Part of a small language model's weights: vocabulary 2048, normalized queries and keys.
Each number is 200 + 30 x the weight over its row's rms, rounded and kept within 0 to 999. Layers, rows and columns count from 0. The size before them is the row's rms in percent of the matrix's.

# up: layer 5 MLP up, 320x64, rms 0.156, rows 86-110, columns 0-63
# down: layer 5 MLP down (transposed), 320x64, rms 0.228, rows 86-109, columns 0-63
up86,120,215,244,182,164,229,225,169,221,228,234,179,177,208,208,189,172,141,178,246,206,256,130,247,176,223,198,158,247,235,205,170,209,193,200,218,196,153,231,176,189,225,190,205,242,135,191,222,197,236,180,212,173,139,196,175,216,161,202,226,184,182,225,169,181
down86,107,188,198,178,218,185,247,174,213,159,227,213,167,154,246,195,167,212,197,232,215,216,151,222,156,149,236,235,191,184,202,213,188,188,179,240,214,220,183,187,239,230,254,198,249,146,165,175,194,188,250,187,174,212,174,261,207,191,201,207,211,270,198,174,153
up87,031,247,209,208,267,167,158,191,210,231,186,201,206,207,251,244,191,181,156,280,146,216,143,160,230,189,197,183,179,206,174,180,243,214,199,181,250,234,182,224,175,221,172,210,203,162,184,241,159,198,246,194,191,156,172,207,164,215,231,186,193,199,183,218,193
down87,048,184,188,199,190,150,205,190,200,162,236,179,209,202,169,189,169,218,214,198,237,212,221,200,273,229,221,223,187,228,186,167,131,243,193,151,225,235,229,204,192,257,195,218,180,230,162,165,212,184,204,170,205,209,228,157,269,168,188,213,196,224,274,182,237
up88,092,260,149,220,191,207,208,223,193,199,151,201,206,208,117,200,243,218,181,223,189,220,180,183,225,215,202,239,171,212,218,162,244,190,205,215,227,226,183,199,207,250,274,192,152,186,209,211,226,175,249,222,222,176,219,187,195,234,247,206,161,217,232,175,265
down88,091,156,213,159,271,244,200,200,200,184,210,198,187,200,196,209,194,247,230,178,238,174,253,197,141,200,162,166,251,171,185,225,255,249,255,180,200,201,211,209,198,196,211,218,195,201,146,212,196,234,228,146,163,204,206,196,192,194,149,220,226,187,241,183,151
up89,105,204,199,214,186,183,246,201,133,184,182,180,168,178,179,216,209,213,152,191,182,171,182,177,221,193,188,211,152,172,191,160,165,221,217,252,193,295,208,201,181,170,187,173,166,151,222,189,164,235,265,171,171,198,234,187,186,207,189,250,167,229,221,244,203
down89,113,176,236,206,210,194,237,218,238,196,161,174,219,220,174,185,207,210,191,202,248,213,171,161,192,202,180,189,217,173,189,217,161,240,172,224,212,206,199,229,124,220,188,216,206,219,196,150,182,195,135,156,235,252,195,126,254,133,233,203,185,173,226,210,210
up90,099,208,183,255,138,198,164,214,192,226,198,206,235,215,208,225,172,210,188,205,213,195,209,233,187,197,166,226,270,188,251,213,236,233,255,183,187,194,174,195,165,236,170,227,211,144,174,196,151,179,216,229,231,222,171,188,283,159,211,244,211,185,186,232,221
down90,109,192,207,253,209,147,194,183,191,163,206,217,155,224,162,193,231,148,185,204,262,191,204,180,193,156,186,182,185,171,203,166,184,171,221,163,172,251,225,218,249,175,253,168,225,258,173,234,207,251,233,192,224,250,195,160,195,213,167,157,187,190,190,223,189
up91,083,152,199,226,221,159,221,246,200,178,182,212,184,215,228,191,217,190,182,210,205,193,169,124,198,241,152,167,220,233,208,206,201,191,187,266,148,166,190,219,227,225,138,174,193,168,171,210,212,209,269,178,247,142,209,186,235,179,176,207,153,193,199,179,193
down91,091,208,207,180,220,179,199,236,127,195,201,188,199,151,199,203,214,203,175,160,203,244,232,155,196,198,179,204,225,165,196,206,176,199,272,219,261,182,208,181,199,201,224,202,147,236,196,196,194,198,130,219,219,174,217,195,263,246,231,194,190,161,203,140,148
up92,095,127,220,186,218,210,189,199,193,202,206,241,196,193,210,162,216,186,203,216,238,203,187,154,183,210,179,120,159,191,208,163,236,242,202,232,180,171,209,224,198,225,206,200,273,185,211,206,172,212,176,148,171,200,281,192,191,166,183,247,227,229,200,256,215
down92,103,261,246,194,252,226,265,159,215,172,156,168,190,200,182,246,172,195,172,176,211,175,211,198,141,225,213,208,212,174,187,192,202,245,169,190,233,188,208,237,225,218,212,183,180,172,201,189,211,231,173,192,303,197,162,228,191,215,221,158,226,176,203,186,223
up93,096,195,227,199,254,167,205,238,248,220,232,189,242,201,195,154,174,189,193,188,142,216,165,235,182,184,193,178,248,209,237,167,207,226,227,193,225,218,259,173,218,187,215,195,236,165,191,203,182,247,153,199,162,192,245,191,152,257,210,136,211,157,187,197,188
down93,099,169,220,174,239,168,177,228,232,177,199,180,241,143,194,209,181,220,219,133,176,210,188,214,165,163,193,170,222,191,196,250,146,163,170,242,190,206,228,230,159,168,220,173,191,157,200,237,221,225,173,185,185,154,220,227,183,165,175,247,229,222,184,232,257
up94,095,191,169,247,146,201,172,228,183,202,210,213,221,241,224,167,207,205,219,158,146,191,227,205,185,252,175,222,214,237,197,218,188,269,197,183,208,192,181,118,225,248,193,265,213,199,193,157,166,194,206,195,209,190,160,195,219,213,191,193,245,153,262,217,195
down94,098,183,221,197,181,202,168,148,239,187,159,207,187,209,236,207,233,190,154,193,220,228,244,175,202,219,210,210,190,197,204,166,216,212,238,190,215,141,141,138,245,161,224,176,143,231,212,214,233,188,222,207,260,166,206,185,157,182,191,220,158,184,257,212,158
up95,104,216,218,133,216,130,199,178,164,240,181,230,125,208,152,184,206,202,234,173,183,211,236,235,198,217,192,196,227,232,182,175,180,150,182,192,257,230,212,273,174,184,181,209,245,203,189,209,184,221,238,228,175,229,213,214,211,187,153,160,206,164,200,195,189
down95,097,191,191,160,198,289,158,236,226,147,165,240,228,226,196,181,201,193,246,201,176,185,196,234,222,203,234,257,187,176,205,213,167,211,211,218,189,163,254,191,151,229,179,199,216,196,153,208,185,217,141,204,195,210,180,158,176,247,225,203,252,238,215,185,214
up96,081,205,109,227,192,131,190,257,245,218,183,210,182,216,195,182,188,200,158,248,203,184,243,194,205,218,177,157,219,195,205,188,219,161,213,178,191,211,265,216,216,211,182,187,160,187,205,182,215,236,164,187,183,240,227,164,177,260,150,198,193,201,154,180,170
down96,090,243,257,167,194,212,201,180,221,192,207,187,160,202,183,204,296,212,211,244,207,218,221,218,186,139,205,209,252,158,177,206,207,126,203,243,223,196,185,174,142,190,231,195,167,201,152,162,218,215,187,205,195,231,179,184,206,231,200,178,227,150,229,201,218
up97,109,238,191,296,230,177,197,220,235,211,235,189,198,187,232,202,152,184,187,227,217,227,206,195,187,217,201,199,198,202,147,226,222,241,132,206,182,174,170,186,198,214,171,172,210,233,192,191,210,177,243,223,265,174,217,137,204,224,269,241,226,179,210,202,195
down97,103,154,229,214,181,235,213,209,144,169,180,201,167,168,190,202,197,231,208,245,197,190,205,190,140,205,171,264,252,240,205,212,247,160,211,184,179,214,171,177,207,220,260,208,148,214,204,170,207,177,231,179,185,238,234,220,168,201,222,138,181,199,179,232,146
up98,101,167,245,191,230,204,225,210,216,221,203,251,175,183,153,207,198,163,206,201,199,193,199,203,242,135,220,138,247,197,181,192,198,153,212,116,203,200,179,215,216,158,192,203,172,231,232,244,166,209,204,214,189,134,202,232,215,141,206,218,238,199,172,192,155
down98,107,189,238,222,171,193,184,143,175,157,184,203,200,203,164,220,170,145,231,183,238,142,163,249,196,237,147,200,144,188,174,200,223,188,183,232,186,195,204,209,178,253,218,189,195,164,167,221,163,178,238,245,249,208,178,187,148,233,240,173,197,220,189,185,179
up99,102,202,238,186,207,217,181,206,186,223,218,248,204,180,232,143,228,145,250,189,186,213,152,171,173,232,186,153,133,195,215,161,186,207,204,181,210,224,253,222,168,213,186,208,181,234,209,264,235,226,222,175,209,227,235,269,241,203,198,208,230,226,207,235,172
down99,098,124,196,209,187,174,246,156,192,185,272,172,157,217,164,188,154,214,229,208,218,134,198,222,238,244,212,219,184,219,221,216,191,180,191,142,139,181,198,180,227,179,222,183,231,177,216,198,216,176,194,206,206,239,142,198,229,225,176,222,204,246,228,215,199
up100,107,178,178,204,151,233,163,214,233,178,249,221,229,176,244,170,212,176,224,140,126,249,243,198,204,180,208,238,199,182,200,191,187,258,232,238,217,177,173,187,202,233,200,242,172,177,161,162,197,200,193,233,158,140,203,217,189,187,201,200,233,214,168,220,169
down100,105,202,205,188,150,215,214,158,151,174,183,240,141,184,159,233,228,167,184,206,207,161,121,249,154,210,180,188,208,180,172,197,180,165,194,209,172,180,215,213,229,269,183,204,194,204,246,213,205,147,207,195,197,209,165,235,200,224,211,172,269,231,179,186,188
up101,096,252,214,200,178,193,195,211,236,230,189,126,230,229,154,206,157,232,252,185,154,235,201,193,219,203,184,238,223,125,210,212,192,226,177,177,224,262,222,233,161,202,168,202,219,171,201,175,185,263,198,212,211,170,212,193,187,232,153,191,172,170,234,193,179
down101,096,221,185,198,213,181,191,181,191,164,170,211,170,178,165,203,293,220,191,179,168,215,184,236,224,145,213,216,170,171,221,176,180,184,193,188,163,221,235,222,201,192,228,191,213,139,253,258,168,218,234,220,238,177,171,123,161,178,168,169,217,197,190,208,179
up102,093,199,208,192,236,260,231,179,163,214,229,211,226,208,163,191,144,185,178,199,208,168,142,201,188,214,148,172,180,268,213,206,203,189,210,195,223,173,236,203,235,169,172,211,210,158,143,211,197,253,233,215,169,165,249,205,242,149,238,199,190,227,206,202,251
down102,103,216,223,215,236,204,222,234,208,198,150,161,191,198,211,276,242,218,192,221,176,247,231,197,178,197,202,276,215,165,220,231,204,219,205,198,202,196,176,166,164,186,246,191,203,235,234,162,196,200,207,205,224,259,183,244,216,152,223,154,235,188,267,205,232
up103,099,206,186,181,195,186,160,205,190,204,142,256,202,209,241,209,207,167,204,207,176,178,175,149,227,190,244,213,146,188,221,199,176,271,199,180,178,231,167,251,215,261,241,210,193,221,178,172,214,222,214,152,237,241,177,179,132,216,209,200,179,242,170,179,183
down103,090,255,170,264,163,179,227,183,196,205,205,196,164,216,176,181,182,218,215,203,238,202,152,218,221,215,230,221,244,207,255,191,220,176,200,173,260,143,210,164,231,192,196,252,235,190,208,212,231,192,177,152,160,240,215,186,211,157,205,223,230,257,198,208,252
up104,094,211,203,176,196,215,237,227,202,251,169,229,206,170,180,205,210,164,190,232,140,225,182,236,179,164,174,199,260,208,216,121,222,219,249,222,185,235,211,223,218,198,157,204,193,186,202,191,260,216,202,273,189,245,237,203,183,155,181,176,212,221,240,213,167
down104,100,165,262,145,161,209,216,188,178,171,171,248,195,195,195,219,175,216,224,167,236,209,202,155,236,226,167,179,223,200,201,246,207,174,180,270,169,222,236,228,167,175,163,218,253,235,222,155,206,210,161,192,189,241,202,167,220,247,218,182,232,206,170,172,221
up105,087,163,185,187,197,156,177,211,253,234,224,212,178,193,173,219,200,164,165,201,178,213,206,193,158,159,149,218,203,190,170,180,178,234,165,163,222,136,198,162,251,134,161,162,214,193,228,222,197,205,238,202,185,187,178,165,159,195,154,175,162,251,222,165,222
down105,086,227,200,223,213,190,181,202,223,183,178,150,234,199,189,300,188,191,202,171,278,166,137,191,179,243,199,211,158,230,207,176,206,235,205,181,197,202,244,196,160,150,208,206,147,171,198,215,192,197,262,192,181,238,195,185,185,184,239,216,230,219,228,217,212
up106,107,170,212,213,198,142,208,190,178,225,218,213,169,152,210,225,211,160,153,223,200,148,178,187,200,164,202,188,267,213,205,234,201,178,246,135,193,202,193,190,221,228,223,250,212,166,169,192,204,254,169,214,245,156,183,145,220,192,226,200,246,244,172,232,216
down106,115,249,192,193,228,195,187,210,199,215,203,241,238,217,203,225,200,198,161,182,192,274,214,219,204,189,234,197,216,184,180,200,196,164,175,184,241,94,159,203,181,185,175,169,269,214,254,208,152,193,159,212,181,180,203,263,182,224,188,182,182,222,165,217,188
up107,102,189,177,185,216,213,230,221,194,261,265,230,186,192,137,208,184,199,168,209,220,169,223,197,193,206,111,188,208,148,194,164,189,185,187,211,256,195,201,154,243,219,174,228,225,231,220,234,162,176,198,185,156,137,219,205,217,214,176,207,230,230,172,179,230
down107,100,209,171,192,200,234,243,240,172,221,117,217,203,145,162,199,160,231,233,199,201,164,256,192,167,184,191,223,239,192,199,221,227,182,173,177,198,208,200,223,257,192,169,145,200,210,215,213,234,204,199,172,213,237,200,172,184,168,158,224,278,168,226,212,218
up108,106,205,210,236,178,225,170,276,184,180,209,206,209,246,209,218,192,166,239,233,176,238,226,192,263,216,188,217,182,224,206,159,217,173,212,232,150,208,193,227,161,199,120,197,187,204,237,206,227,212,216,136,209,176,221,217,175,223,185,189,189,204,141,251,157
down108,104,266,208,195,193,158,211,206,247,240,197,250,170,193,193,180,190,198,222,264,216,229,172,181,147,191,204,183,174,201,207,183,182,189,220,265,234,178,135,203,155,218,178,190,212,242,200,189,210,206,194,179,189,252,192,200,165,187,164,208,247,216,197,160,277
up109,089,236,208,198,207,208,228,216,186,186,113,150,222,234,199,210,197,189,221,215,229,157,167,168,204,197,203,200,188,219,217,184,139,153,211,173,233,162,222,280,254,177,138,174,186,218,207,181,213,165,195,211,170,160,222,219,170,211,218,220,147,229,197,201,229
down109,084,145,141,227,239,170,256,168,202,173,215,208,182,173,177,227,175,252,192,200,143,193,214,210,185,211,201,232,275,185,195,242,192,234,215,200,166,192,148,160,158,209,180,227,164,213,167,203,207,248,228,157,190,220,161,200,218,207,227,204,174,159,212,168,219
up110,097,154,202,210,115,135,157,198,175,196,185,238,164,216,226,202,182,179,205,209,209,223,180,185,209,247,209,209,221,201,203,201,187,164,173,199,224,156,143,223,199,209,187,208,243,156,177,188,154,206,141,206,190,224,183,171,152,203,139,218,229,235,183,224,253